Weights of a small GPT-style language model, trained from scratch on English Wikipedia: 8 heads of 64, RMSNorm before each block.
Each number is 128 + 24 x the weight over its row's rms, rounded and kept within 0 to 255. Layers, rows and columns count from 0. Numbers have three digits each. The size before them is the row's rms in percent of the matrix's.

# gate: layer 6 MLP gate, 1344x512, rms 0.0894, rows 1044-1078, columns 384-511
# up: layer 6 MLP up, 1344x512, rms 0.0841, rows 1044-1078, columns 384-511
# down: layer 6 MLP down (transposed), 1344x512, rms 0.0471, rows 1044-1078, columns 384-511
gate1044 096:128118104118132136111086122128102111182097156131103153054122143168129082132147111122089126117139131110102111127138144117113125120151132142131128127124107138143111144149146169149152127151110138142112115109145153127121131120138122116157120159127143112119114157079117143105141094147141143142121151079101119091130110115105128115124085104138117084117139114121152136108122086094165158147128
up1044 097:182164123117127141142152094120126141135141133159150182094085088129149119137139103130130129085125098083126082135106173089135145171127136123180138118143108149139161127116174168148129156127150087092103134163154164177113111102121101107109124138114136105097136158106127099133136176156161154140127179107137129117146128167145143169127137156113141100136166117123148169086145086099111091133118
down1044 108:147122146148134124125115145099115132120101123082118135193146104123103126128087115149146117122115165170176174099148132097135133120149127177126066156140140153148121130086129142117136132162108133163155141153077086114132110147117130139170174122127125124100113119141133114143108097146148136125106143066145154132171136087126136166134156146089113140103117114144123117131103091111089158159134
gate1045 105:128139129088135152129138119089165117128119091130108109103102142096172134144110101130108151150108135130111113144105133147147162145091126140146088107106131157139117143109142146139098149124093150151121124150134152156133104167107139112122150095154136099114116092165139110019092119102159164128123148138123135174135146127159158147121123154138108128125114127106129099099174106158096119151153
up1045 115:156096161094114124095133116129128156089113122150123160087119173135104152132148106097092141134118126128168122167119148144148103149146117116101130113145129150107105129125186134125120117138117158144076104123137154149125103150086132142140121125098149119122158124106121121072169107106201162173114108133151147104125132141152135170096108150140134139133187123118128066168138136117189096110127
down1045 118:112096117148131160103092081098099152098097094143149124146111100126115143142118146128149131168138136114115141125127174127155128095169118099107110134131159134138104117089172171131104123127123147135104130155100160144085094128126085146125148124081179107166140139138103154111165103093092150096146109117146124097127154163151106149178104125171155121139095104132105124130120111130155131122157
gate1046 109:128120111102088157152141156122143184155173123128176092126099152121126152136137114109114111145175140133109102115153112129114104115110107135149150108137149128109159081125155122123111135107149105092108141124119099139183113136164094131161128137104106106164157157156135087133143115154163125146163115124153113151097137117124141094134154142130164074148109147130133126113067140132098198088121
up1046 105:124117122122157113138180105128103122122108147131184145111105095143116120099096141149128114127145140116164149144147162124099104153114095124136135114109179162110134139145091125131114131162107117147113147160143132133118185126115124092154145128134141143131156157119156113120142122106104108167148073170147152080079132137187124134088107121144114144148114080146104134141133126135097134135160
down1046 101:149056113087148124139134130079125173126162159099127167139141140123152148114128082103124142159131168148169167120194099129091163104143151123153138129133145185050132129121092172110109132111148110123138130134099175125097091125147122090127103171098109164138137104101113170133084104147092077111134143110161113140097099120120112125116175115109142170160100127107143125111174147126107141118124
gate1047 110:137127082077140122097150113161107122141144156106146122188107154107116107109144110124180133110144110098098161102107126128106128114098163128142137134101144081125104150137105174154135117066161168156103106129149117165095114157073159105140146090127109132173122121126132152109102152125130120107163128075078125150147148116138108129103147099120119151130109170119127133104083117116133078147081
up1047 103:137101120161186130168143138145099139162164129167141081146149149146155083123087072134146105142105129130134146109133132124151124109142103109116123103105150108155100143105095162144101158148115104110165151150145130148171083155165084122106156132129179115145079120125087132155111093112134099166117132119100136185094104122136125096118116120151100098128132141116150129137134128106116119135111
down1047 079:103191131130085106101115135149101153104122092131133086118094111106126126085113138167124156099169116153123126119123110100142134120095142119082132092077157134075103130126150114112161095130112131127146113154129134087104130178172143139125104119188106144126137132146139079132107102124129143083178167147120166127134154088153144159105167155111122150111137143131088166125137151137123141114111
gate1048 098:105156137120135122149159167101125104153087086120135122118146149143135192166153137112077149149129126091131122150134101133157140114132146127118142139137138117141114126151149129138129135163155080126132096096154125098138121143112114106157087148130147135132120150098144122135130119115110093177119118144103140137113129150144110111135104152110161129159126098082179153154145126134157151149132
up1048 104:114135122126121130077131099149123130109115117126137129142126159127146147166164154125115139119117173129141140074166134137129129109156142119077118154151105155111069126127157101097122094097133194141154144139089108139138146146153108129137132113124102133181121126123106123136118142106160137144137145147149149093084142124110147111152148137112125170114126126102144102122138152119100143127104
down1048 100:085153155110165131131112079127137171119129134128147101121160127127073143130093142120155137137140108125126109134118115097143151085124164103095143078099121102149127112149147078153128176095138121140117129136141123116172105157147143098149147137115144123163169135112113098151131166120135113100151175122113120086083118089130126126125090076129163090119136133126152118117141132128175141121144
gate1049 094:116166137165156102146084130111112156167108098128144145129116162138106109114114131106118121096127098116109133145142140115086118122111102156124130155133134117109101115100143130091125121155106132110106132093145163137102163144105136136147130139163122125153154109120117127166130096108145178124115125163075129108139116102142175086171158083135109120067185065117119164132118126141111180141137
up1049 097:150130145158099098159136150148124135164106122119121130081127129100151123128123101128116122148101172134117156134169122092160107105126117068101126092160196142105158123112132181138098114120099117101112156125168153157159119154098120127073103118152138172117087150128154133130090155160151124118110121089077131097095160131110138094120153130122167063166156121118121109139106148080100141130119
down1049 102:159105150142113102111155106136131134141162144139101150114112133071116136123147107147140168078121123163150119120117108136157089094160146111175153176164150113076077125065134137144124138129114152123137112147111172108120113132111094091137163138158108160158152150121114092119112144145143156121139136131148123176121141115108096108133162146146144111139157104121094082129098106094111126175097
gate1050 107:149129100112121088146143136098141138070139108142135157109093132141128078153112119140136138140145154110113110160121112131101110177115115128103131084118132108105116118111115132133108113166144136120095166141114134149130096111139147116116121133123090152116134119126126096077084073128166074121110107107168112118119139193131117117138143138139080175139117128142105132150091149130109149079110
up1050 102:085148139168133127151124107121117142084115128106144157130167155156128134088150108098133157159155166120150126126098164135084135144129126136132130100122121105149149099084181143094111120113068150082108129134077128158107127096124113124074139104142130103130114073135161112156087174166177102099093106113146120118136120173141110106102122133145127113138121115141096135118144137100101154110149
down1050 099:138121120162147146125152157124159143111104169153126128141102114112112125131128169125125143116131095137102091130136142162158151116135153067138124079109119136100143134150163118157116116136124095122069105122137123139139145131149164107155132148150176134139138121081115153155124112100153148130131103118103119158110123123124170153163144134113132124115112150117124143178138121079139154164113
gate1051 107:145081103113147114099156119150123151124135133102140141061137142144138115135095154112160125136153101088110081129103100105116141116133127100133098100116107158110113145154149147166159147160112124129123173107116114121134076146109161103161117116161119138149123094168129121123138139129122111129111140089118121128105136097110155118167132119148144149115128134109092083167112168108101099148152
up1051 113:123141101147143124099117113139129111143077105085145131100110116154136166152130162125128156105092166097118137116149114160174089124116150124129127120160136105165154109155120123101129146141138131092108117120122143114092107116123107138111092119104114136105125082136098090107158153118131097162170105146116115108115156109124123119126165114116160113105098100147149128062057105144137118113157
down1051 115:123132127122154120097125104085147119161104124126143122148179119142130104126126086133167130138156144140141128148102084145105165112160119135102154154096183084138138128131126148123129156109120119137097099153158149126136152090122160179136050107122125138092167067151079148138098152105168137140144117147175145131139133141111139140135099143104100116167093150131154134131132108186149121124165
gate1052 099:095142166112127133106148153107145148149135099110099150165151097113117114125098175167131124141119102107114080118122141122079113128126107122141118147094138111161108143115102123145122143140148157126133130126124141073105116113117164074109112120127123141117121116122140118091166144078098107139146126114143160123156114100135132141117145153156150110111140101127130142116181114142114111129135
up1052 097:116112119141151140133104132177112138158150128144165158170163121142120120091130130146129175103123135146158137126124153123143107155119138144144121128142113178130162097163152135095111096085135132157166065136118170127054115096136115106153097146102107130132097159130131088123077096114095127140119176096129124150116122128142130136128119097136143121106157182162154129099170125145159119144090
down1052 101:151109136147111160110128127101070129139083146126121119108153109159096153132091101166080165162117123088140180130087130143148117126139114116131135160124130191104136074148114142133153142122113140084161061147131157131159142116103140150124165054157143116151153189136121132161079117105111157098156122132107136154114112134180140108117179177118105111084145111116140146129146126133110144141104
gate1053 133:103107166102171109142132130112165143087118128148127157156119177132143135125091120129141142170158124139115078139114149100115107154115149132156142120140121116113153166128173129137100178149140130170174103142128147119116107155088135142103133148104090119138141159141139128147138151152142101107125150133129151137182101114151102141150129079117115157119126110091139126112111125149141117172140
up1053 121:139164131120155159158132108123127090125128070119148125104128056093131140127133080137093102152130139133134087091138113142108132107172131140135163150119142126100138111139137118107157155144112137143111121122143090165095112114093122140091121108092128135129136171128103161102123116091139107119142115143134110121101095116131152150146084121129115129101128121130126151179106137108128123135108
down1053 080:144147103164133133156179124161135116111107129113147118149153160197121112135115135139122141138089168121140145143130145141151130111145133161123128118143112107255115091097110173126157146100123112170141154100109103150115115142141141158101155150143104111143114149164122103163174101124133131155108116131114104146117138101130172124128161145154142117122150148150115130162107121107164128122143
gate1054 085:150195144172131095123087119127090153150171110106142125127108173125124152132105159103128164109145100107105134062132120172116104123111134132119121102155109120074129143120147116080132162112139107176097112130152104129139125130144133133166108115164117140115118133149165123150149161125106143145135132129105171152139137122136133118119137127097118148132120191092152150073118129103136125107120
up1054 083:135107118119117123111140144128171174090126171107082112158120089160132149079102157136130100120165125120127127095114110108133114141066111116120143104177175131201123121132153114138062122107154160096105150112115158089130141170163127152179105100119130089134113128161136107099129129137152129158106099161106154125120103125141117099102172172145103134114158111118150159096185123102135135108154
down1054 083:146178150178148134127120161130104107097155135131094120154124121124130095132144164117132118136186146120133105131125175150119108137121136116106139105134134097056138167087116129109150078117102164178159103093138115129136135079131134118163149128116154115125097091148123149123125143187125129138173122073099126133094114159105120146127159131134155125139137095106135154103097136152126097169084
gate1055 108:168133117132156121089118158104139139131090119118134116133106107156142089101143101093106127154135138149126131077145118106112090141135146096102121144120137104106112111120169110149156160118103163151115120083065122148135146121135125149111116146123111121149107125152157089154151134104112136119138129124125085151147151103177132139090120101131162146105132141102150165153136121103081126129108
up1055 101:128160110151144153105115110135092063126111139125078129104156114139111118139140119142122102082111136114144083138147121122139154067169108122150117136165111148109142117095150118070131095112077159138120076096086161137141110148092139133109097146159138142136113152114156112074128127109165139147151096153141133138144144099100142130147127102087102096130105148121137135082132166157133122134129
down1055 095:106103135067112107118155112152137129082109124100109139108145127131117104133156124109104130098145097120132129127105132146111135119135067133142122133126155094181097092128121141078121132128120147153132149178154130111125101126118089119082106178137137136108121126154125131089135105098139129109084111144123133135090129127099107168114137202145149135067099149115136125131132134121164115112127
gate1056 080:145146132147154095150142118161139126133143120128114124156134146106129088157138135128126119145142144126141138159153098106127145112078132166128153141123091149108118127126167131143162134145118148119155108156108117132132118138126106084073163129112162136108168118131144126088132143111136164106163106096099120112164093159146144167107101172133143181128129069145115111134136151074141166160142
up1056 080:138105116124128085108133164165122146121130146102091113084121125118102126093133126130134145153139118168093125086091158170132089150112095107129118123104125106133149138101153135162129107112160129105087130137095127118143110117117105143129110148121125153095106139118134141193119136128137173147125152154077131189122129097115101143096103134125121135145155126133136155050122134109165129093185
down1056 095:104122135135066153121145140125120165134169113122118135129137138109119109083127124118160153101124111148138143148158158145120141133193126103129117129159133182120121149119138123114115135103147147223136147131105168139104119113166116170141137129142130134134097133151131132126076122183099118143142102106103132135106199124118154112135141138145123087149162160116114134090125127131119146162110
gate1057 072:150134127150116123113106146123128117140131142125125147137107109106128150119106112108133175123109142101126131109157140087132117097121143144111169169082088140120126123177128124116102105116139166146161081109127123107123107111126115103117140134132124088140098136144098103079155140112103121177074147116128090132117153135118144128139133114108156139184163112128161128140110124125126123188143
up1057 075:090111081170129141098136139073134131140126112164097102124123123098137107119140146129138097113137117112087119088135057124172145127113106111156138116117114090193148084146128118141077113122115156133140108114115103114131123110155134120123130136131142113075147115159093127127130137126142146113128131139124140087129115116141108130141105115134125138149092162120152123158141115138154133100128
down1057 081:131117177148128099152150101127093137146097137118130142115105128114097159163131141127134134116147173121117156073123119134166107120127128136145134135097156101078114088102115150103116109110117154158147138192134101116138121125156138132147114163123117127078102110128088172107137140162126133135110113099164124142119099121117110131140150130146140096167140133134135175101098137097132122113126
gate1058 086:120156125130114115142145162133129154175111098137133135137144126123129135089120154143116157110145156109169151157109114161145092094128114147146118138110136110106121184147134101144126164161103150175110166086131128114098107172119170102153109110171112133097136151168170138144103131102108112132151120153142122128133129164132139101094113115164100146104123092112145115123123155135152140171134
up1058 088:094110145119136085093117148136125138153076154123129096108115142120097126139143133116132144133112135124103112105131104127115104150150116121120112151137136108169118103131091167136177110140139142103136111169150204158122105124131119154111157091132106153133151118096105150107146141135132109170098095109096121125147118149102155144126096125106059128128146106152112168137064111130115097121119
down1058 100:149146155115126119137106103145170070143113129101112129187136134104140157132134119161172111120128170100137131124133172052159136105126160128120128125093093139154150167125086104146142167139130108108097165149122103133105086164110117128076109098115096112094090126103122144126170148165119138140103146106160085126097102122124156111095133112152166165181124139133155124134127132102120097107134
gate1059 107:143124168129150110111117121098111161127126145148119089171149162096127108113141088190124170157119148115130110145131129115105103102130082165136129106109128172119128106161122161143122140131127139108114114127135133160158120106131150099127141085146092131116111147118130116112137133138167128107143120148078109141109157134103103130120148097086137107128120132105084155090101117159164137090123
up1059 096:108116136147149127082076136105127092177082177118126098138133128116133081118117141115137127150144091145123149170155125152138126128133071121137139152073144172133123083172129118137160144134127109097186139163110131115148097151110156160137113112182136112152129121136087155139104117126124156146147136119131154120156109162137145130119125132142136126138113110135121176109116139127124151118106
down1059 090:102094106130100095161145147087138152104142117172163116152120121115119168129118124170175125126122178111090109145107111142152101138105138121044101106163138121086074159124102141120158174091151109115102103116119094138126106131089106106158128125151144121161117063153127136152118120144146128080131147109066131149108115159157158137103142144133142144125069139120127125126117167105189135132109
gate1060 096:135076139125124169181124156129098117102117085137139101127164151129131143117119139105159094113100117105148121137125159115148110138090121102136144106185155130130129114098142104136125090127141132118110114156161153079131141119120127140144158091144131081127117137128111144107157136062145134124136137155123088113159147152107121126125108183139089117176079100123107130081155109112160159163163
up1060 095:106114152142145163122171113105168155138154122097194140122168149122089103138093123107132084151106160138154134137118157126110112135141138150127119104136141112137109105128160123123139114177151157137098151114172116156173138129129105155078138107121137156125133104137110163155161108091160136164101099090127108103111120123097105093092122135117095149111107091162155174148178152108099143106136
down1060 098:143099141107108131184172175148149098121156130142143088150120152139132111124118113087172159129164123091095116123114132130130105142077132157112111086134159159096138155155140110124110127119083078150117167127126087086152145128141138155150154143100156145128152151174120107114148128107114164123132121109148137123138092155147118099140130120139132152113146131141127156154091140123124111108109
gate1061 094:176093157147111181111134113102099172168135102115148129096113144133123127115179087112116101145139109153154157136135157100102171074144147087144117102172109144111114188104129120183166133146162101122087151159150163139145105143161115120131142159166148120135160141110139144104121128120144138121138149125152136123145155127116133083169124144112106144145152154148097108152129134136150143140093
up1061 095:140165140156136157118103140162151131131102180108098146108106146143136122110105117109158123079111110091094117141135140129124163135133131164133099129182103123121122123164105118082112114127150147110121140115092157152119131128147124144123139114103117139135105139144089153121135109142136156140136135107130110156134107146117168139150129062132152105113101092153103076126105147142101167154123
down1061 101:095111115133159124096158116100117143130082129123132119138148159132129099100169167125113084150120101072110123142130126138111109170156096124131098143140105132110130088086113111108158137153109129124096117088128153097148131111187161118150113168097117139143130131157113129142134118142121113163118128128100197135127074147130125153115174085184155122126130179151108115142148139148121143142131
gate1062 086:132087130094143126182109101153129097133117100113132115074127109164143132134098114175098089110140110110135134122083149129195154179120151142104081137149138163166131126113111143152112124151130113125145128116107140094076128115150109127137133119136131166120117074108119114119157114138134129117148167075131141080189140062114158094129111140174130118143135083171087116110106098139146166181114
up1062 088:188109105113134118077125147097169108123132120160128137097136103081088088161147120124139117131089135109151074140121152175143150120078125144139166132157179118081103158123189113148131156126133118170143101147139129118127134133119181177132118119123144094114186168174118190154138148164125092108134122124106132094117129164114116076170138150100131109133137175100139118160140108108100152105162
down1062 093:123118097083092109122120097162125119132144140092154100106094181117130077132131112139100139103154097154120135126111129145139130130173170111127129139093109115059145154092120119073138128109152162094149170137138136107147126174103150094105153152131168113102150180157121134091130108159169159091105090111125139135138125147066140126126077133129134084104083116138133084122096103110152116119108
gate1063 116:060123133144173175120151113136114107121117151134172090111081160113132125095120115117118150138113111130120103122147133106145153096158138125096155145129100125118166166109178122074114126153141152135142146122177114113107142116154125131128107114143143145100130131147114143125164124108148132178137143097123134182166122143132103113103143157164142147166107122159119104164150160126167097147128
up1063 113:124083083143101177125155132156144157108124130121137097165110119079117151140123167073121084124139132062131108127110097153121141143120137142130108101133106145139103100125125148102105127119153104121119126093136124097117100131155128190135122093148135135105132122126095139142114110175119128164135085112123150136136099135089131146113157098149093136186129112142134136143160103098140122151115
down1063 113:166116131127150152098094104191145128135131126152116125123156159140100129125084096151093191113182130110109092143114190119149152110102109154135099134113120114060126129151157136134101153142161122146129158157108162152137130137137187131130087129121187125146132110147129133159126118108073164146158125125108131118118141159110114105150108162122177134125092171124122123135116119093096105165127
gate1064 107:170092109150146103106094136108117166101083081094162122153131118141121151123139128118124125169160099151126140138142103159168137127100084120124114185154102142122092141106146103085105174119103124111115135119136159131108191108149101153130114110163129121139125113117086110111179127133161153159164118159157135145143163130125127172106175124103114169174135136116140128157117160093129104130138
up1064 097:104094110116093073120096112148116129149104130135112105097090123087174132125108108139105163142133161152101102140108151141133144107152090153117143117147146135114129156143160102126125114165098113153136119125151161148137112172137097133159109120178093129132117108115155119105130133169119155088150169185083161143133106133158137146149158139155128095114163165122115129182105109139174169111116
down1064 100:174117152090123124113111125158133118138130143147148138153109105117123166138122131141118111109154085127130126101143115132118146138087107114158156134120141094067110137129090109138166127125168107106155098122106135127135121137165159140120160101090161159118160166115143109180121159099138133158118136152105164174088100159132125122143120161131168130118105143087133126158120126129111143123107
gate1065 092:107158131117175141108148164136108124131126079164094149121133128124081145116138163140146112152129134137133123136138076129172153138126151154109138128128119126116150111145137132131176097146109158133132134180157095111101097137124148151111119142130136154159136121097105120153115198114142125132115086125073094107163133151115097169089154104152099110153136126139123090134106123060105142091136
up1065 102:160151176125102103144076140136138131098174151122151112107123167111098117093138119153139133115123143080108125117155119162176125104124132114122127097112092149138150135128126137126119113080151125148130155076167118160116151120124116166131143167178142109085108131171132110134129126132133118072094139107124141107141099105107089101137097144077127131143092127143153117112112055129162114200167
down1065 105:100099122144101126099127125115183078150125135098143172150111125126151101143139108087164125147160136143118126103127127146140103114127127093128128114146151184146122163142129118095120127110150102138121144135122126136147109128167144100104113146111134133107123126180118104141154139129105111182151152103104135119138140135139090131121134160118139116150151093069205121143112126136131126111101
gate1066 101:128157123130161118122128122140109142143124104119158116104116121158150096075136195150143149128142119130085172122136148145178106124185112100104137128133139163108118130057134150140108118121136162163136166157149146079122130163156114103112096144138080158111124113151118142129130141124139156096136142114131162128139100106108191092081112129156164174159122094107118112119138128110113155120102
up1066 104:136149128107128129103120129122112085144102078175157138149131101136166148161113134141103114154116168095136091130111112133111127122111141153138144177088076169126101126131140121149144126128118145126099116095122126102102116108099139144124148110126161150099111129119155091143116148141130114159081143135136112139115147108136099089153159127104143118123127100120184124155101111124199116142153
down1066 100:143089165126108124163100166117159164095135125165134134115100099139094134128144143109132146110161149096150084097114104090134179157131104167118100153109126100120154161140150143127103129106123127123095116125115127122165119130130200116138129115114106140116135140134034127155114128124118123123099088090154161100145145118123108112154116149091113158158135183156138148086137109138149112116109
gate1067 114:117089145141119087095146102119160172101121105152147136114116146167158105104101121095116130101101127122139171148087138104143118197113088156105163081132167110109165126077148121119155079124111100109090137164116113128153157134132109129118155119120141113121141146162089144116125106141124109144170120149132099128105140168162156145079171141147126100154158158145178102114129126127141127128143
up1067 104:094169177123157152126138155138156112095155087131111129137132137106133112156114145135144097129158133119177097149107128115160121152127161174125165171157127088130128120136142115132099110133139134090111149105138113122128157146129130191081109152165141147163123110136121160142156177139103129142151118134087112117104124116100158124089139131114117162120127136176099109119092157092159130123084
down1067 100:125156149118137146122102140128132099130158094095169150130153134086169140154124111123127145139072113133106118140142140131170116110121100148113189127113157139005138139153130144148144128143179112128128100130132126114125125120094156097142127080139150131126122114127120159159091161184118131154113115170139132120089071133151128132153141138176141145108122118109131111155133124117114130125134
gate1068 089:137161084129128126153148098107129135137115116115118123137128141143118155107140108135137129144153129111140105137117148114166140142116116140134111138107155128146116138153167144178132122104080099125151105093104136119100119087151114113153126140164124144124140116174132113166128132136141117124101147122115116151144142158143119141108137115157137115126140159153166094119116117153126100161134
up1068 093:125105094144069121098139132114142154147113121134085129171139147154154155110141132179101116134080116145156101153134162084173095090107143100104126143118159141145153089102117117139114088111109113132136148143081143127112113095172128122123094117185139113131169119117077125120102103123092138160130116161102124121114156127113109121141064134120123168140144135131122121135151081114120125147104
down1068 096:130173099109125151117156115119155141152117116115115141137099143099106131094109101127120119181187094170173125120149113104169119120110103118156116137147133159078169125141127123113103155132087114152135114119146114123105126117114120111141132126135137110116153155154110150130116138130113113137128153131150103146115116116118125167170140125093127127140110119122136134137163102162110104139142
gate1069 110:125100137090137147132156130104123121115155143086119144196104154137069104124124104150108169135113082123138119154134128154122147072151130094142141152135100135138117192116138128105129115119154146152171099139128097194130130170124160098125106132154113147129116151108149171163118127122136130178116155148162144155072166124140114126068160126122137126107151143140141137145150130131106134128124
up1069 105:080173105139152129114137132141107140153157119115098102146072081126088098158144135156100136131153094143142117100150102126125132115116156128144095160118137139142113155106097141139091137103151151152144137170149138116097131102108092100131150118122150119134090167120090099135142165110090127126142127164129087131148141125118202151139137129149120099129131139166134143164115140123143139126165
down1069 102:146112159106177142159143136118158115135110098135131116155115095126145149130145124132083112114143112118128121117105165119137124093188071058117109119101137177101106115163171098141142123107102161113150134159175125154143102159139112134127126152124116104106113153146118126133110154108080135135148094114172133130133131124139122122118145155089124143124105134114096130113106111166153145129113
gate1070 073:148127102090139142145136087162112163162138100102149091142113096119160095136117139129106121138118145120151153082114105117104121124140151156113112138143157153166082153123139120139105118131121119124115130141117155129154084138108162132127151188148144103157152108160114121145166122103081137097145168157130109081124113141106115115140140128167117115106102116133172119105106126111128128171130
up1070 075:142154180105104058127131141137120129090094145077139138123112125083140105094130154162155091097139108135067131131154134108132150134099105104127110123168166138122094157135166162110108124099162131141166162132141125134088139118140118118132158116133152146108128121141132159077108157169080100118127116096122108103138116102087142135130136124150133126103114160131090132119165130136130102160156
down1070 084:142135098126150139170179126125159116124093170140129144155127120135169092140161129130097146150146118107152114127117117088150152108113125120131140123098119108137161112161110160175126099162115109128098128169131107146124086122124163125098097153099109096189172151141120153157113088178137139153130092149138131170115154150138120138145100132141140169104154113154102144139151146101130141121127
gate1071 105:134129156153129138157137073138138150124155124135120142131104129136111149136170161076125147106089114096129126100171082079153076096128147134162108148193165113096101086134160106138175111109171144145107109146125131139123153121097153136119142147111104137110134161134106102163128101137100130108126131121111101105115113161128147141097091135146159118126144126157116106123150135105124155154152
up1071 097:148194116126136141125134125128102166115128140145157123195107153135139122117148153119135134160129126098117134089114134105109102122113134138165114113095121088131131087128153143143148108132094141171089133109114144121117123121131144106067124104122105133099106128079131100104146133130125166100104145126152122085129123151118116118103123162129112085101147094121158147091104125148159122129149
down1071 106:156119120128124119106147167212138152132109093147117085145147100106126122139112114150200129133131109089135151156122147178107142126124157145102113161092110110110127115130135154164082097114149113104128135100122099191150156108143115099112117120087144133081126146115144092097132123115158124153117182129135133120107131112138158127095148111124108105109147173131165122111095114140121143125165
gate1072 079:139133133130136140145106117123151124109147155140142124147088140156119156112123119123144153133090112154074155144091157122119133126135172118138144107094116114135125107100177134134148133147113133111140141172124091123130144116141134135074109115141089091126116098103113155138123092109153136092096119112143177088131125099111102109107179131174139130175100124169124137131112136125162105144136
up1072 087:143105165144094106092177155144148128105150131137107130144105066056100119130132109115142133105168110147104113163111071125133106084132110127106083156126131160137170153146132088094091139108137129154153098146121151134116148122141144136051145114078127132135091126133115116178097140133151129121134131100090103128131118163161099136118101105138153118102137151117094101102144159125115135113167
down1072 088:122132122146163169135095148133125146129108106125131115133140081126104143184121120111114140115153120110140131109147146113123126161170162090128136167126115156109127149121138139118133092082157130145120137115094113106194149120156086089116108168112153086146112116130150120122151130147087167147102134094113158123116126115114102117119113119136133113189143112112099152138144094169126138171115
gate1073 107:146142146103084113107093136163141121146143117120095158156145107149117138115159116159133158094124124155093126145129108115174137106144131143088139092162105169078110095155158150171139102137145132142161156136126122145132120121083125151125183117107094186110107107105153106159119119141087099158155119132099128150127151167112096117140097138072159122130140122125125112157141162092109147158118
up1073 112:108126138098112129104115124119139087097171120130111111091119112124178113130139145168083153106098117102120131080105101139103132106107132132080112152093144100132115115118152095148116128139091141148149099116074096124145123116123161110122101107103173115159091102088138115110109123135157076136127111145110109151138102137194118125142150170165141130105142129111116120112124165148102155155131
down1073 104:154105126137095133126141136147124155107127137172091099097187157168130133103124110141160078135100120129140127154145073128112150138116082142135148137152142107121128115111135154111127163103139140112121126141173084152129131119139078157126141157147137117137106107109163110115113105128126126143147151090092139123144139073152165107137086148099117122127129144138140133120172128143075140197118
gate1074 112:177141131104121085123105136104105147128139118158149143110117141154150117134140123097119153101133101159113138135178142148175154095160105130103140122112100162108107125153158146122160168108086151169160121176075124133084133144085136126161116107149129119136148138135115172143101104144137139090086142126109159133139137134093144135129111120098124128148135115120146152152117148140141160142116
up1074 117:114090171130161124177100100134126109096139157149059117120105110112116110109132115081148124124137140130116158161138116128117109145122163133094090181149112110146125121105120105169136081122128112115101097100095124120094111141141116140116156141135098148154151166097095139135126155130121108147147112159122131127093099137127111149141121142118108148146157090120107133108140103164125133110121
down1074 098:139108130137089122096164143131090130129142136116098137141159103102173145150142193153101158137150118115146095135084115102134122123107152088173145051147164125101165117130126107105111160153173119089100110125121130123127149146155111104124128165089144151133127123106112147142101105124174101109120089144130091146136171124162096125139159105111096121127085084163117162129116181089121125134137
gate1075 081:131160177129157131122113134133138109101146104124109084135127114134111127101162108087141154133103126115152144130075122123123142121144168070119136113126156115122088126160162163122120135154113126136104133116139108136054122129159115122137173111080163079128133148133140159088102123130110158138136110109113082121119162132146122139097141118089137118125184101101087119111134121152119126169158
up1075 081:116093121151120138149126107099137135152119096138106138155070114143106172121100130116147117103109113110097114157135147123125142144177107085138131103144153173152139087141158144147134124129118115106132154139121145124127143123132150093100118163097117089110124126132150113124136159122107156128162130130190107134137149119156146106104132116089137114152118154135131133118171117067163179129114
down1075 083:146134112082156138076116107104128143098125162095056127155131113129132156131172076094148164140120158122147120125094121149128093123107164117103069159103146099125152128113123146121105136130138144142130157158144137106138144148149120148127127155131121134113093093140094132117115154111149150137107094079167125130090140121124117118098115113083117107116100115162133129162096150118122165084151
gate1076 099:171092152159129129075128160138140110156150147115163115149156094132129136146130179118103119113142101166104108147132106137070129126135130112138168128114145123120171095153115094132105136151135123131117148158129198131171115141117117129112128140147148133123141163136146156140140162128161122101151134093136161131130183125115182096122141117160124109101134137133136124132106142143169151126110
up1076 099:134092110136086115103133140128100099105113138088118114100099139115118119163156125136139113141108085109118111179142132167123106110147129137116152120098156103105169101122124080181118098125164142100086143152136160080124111112117076130162121088160138135102152113140146126115114155130137133169128139112122154130164153157158160174091131128154102129152117067136088119110063141079125151088139
down1076 100:140150090142148110129117107132148095120127126141085087124118103086131174131118117141151108131134112143146150095115103130103138149137108112161120116120150140159117108143117137145141137093167072129085113136101110095138088143143119133153140129106137089108130098127134109145136133144157141100144106148128149179148128183112143134132104123075125108196084126110122130140125176110096122162149
gate1077 102:104123086148127115144120139118091113111111139141131122162119142155029135138140077123165125126112149103142120138110138068149169126131175162147127127103155131126112139139114109138143153122110149156166152132127130166129167136132154166160145161116113115154114130159115139147125138146120112106110138117130115134112112117081119202149111101100138148116100158115121098089111142109135131084100
up1077 096:130137145143119098135145097110099171158175164117131180166158171136104094140146168111119107135165153125118146126095142083164126131124120143126096141118163136131150116114144062144143122114143135141154141119108149127119143137139136099132154146141154147121135150160103112105118129089111093137136118156132105136126169135131165117121123112180080099103136088161160096104129172163130155126168
down1077 100:084127133138142111147150148127156141160125181153110099135133113093126094154112123132128138111128112154129118133122156132105151158108157135132102151136138112130138176134135161153068136107193123121129153086093088116156113125154099119115121127123156109131127099082134125130100108143135138169098141143144105113164161135127143095147173083095077128132092105123116155120185136134118106147123
gate1078 109:127116088115122153166118120106104105101088125107123141101127148149147123126110130156127155149123156180117165130135152111143150082131178177132139120145133139114151150124131105114122135143116135107151118099148119105126118110130115067117160164110132148165120116098154116164095079087141115135105139128100154126157123132155121120074086102129171139181176094185144127144150115142103132094142
up1078 096:058133126132129144124129106118137159135121151151151153133084124137088138086095146133125090066141140109120167141107096146096193127096110128106127142165128182078186126133154128166138119153164070144127155131120170086102123137173112150129175153103147146106120154115149149121121159109116121080136113127092137142124145124138155127152152131127122107090136132111127110127142149134105134160144
down1078 097:136160122134133085112138130166114123130129101125136132110144156147129158087157164133149106163096145126136150153135134147120135109137177171167105160147180116127135120122102093117125113132154093184156134109108149132150124157129128127129131105108089103126106108081174132095167144171110154142150115109127127114154120078112132153130141163139145117100111150132139112141135145071158198097125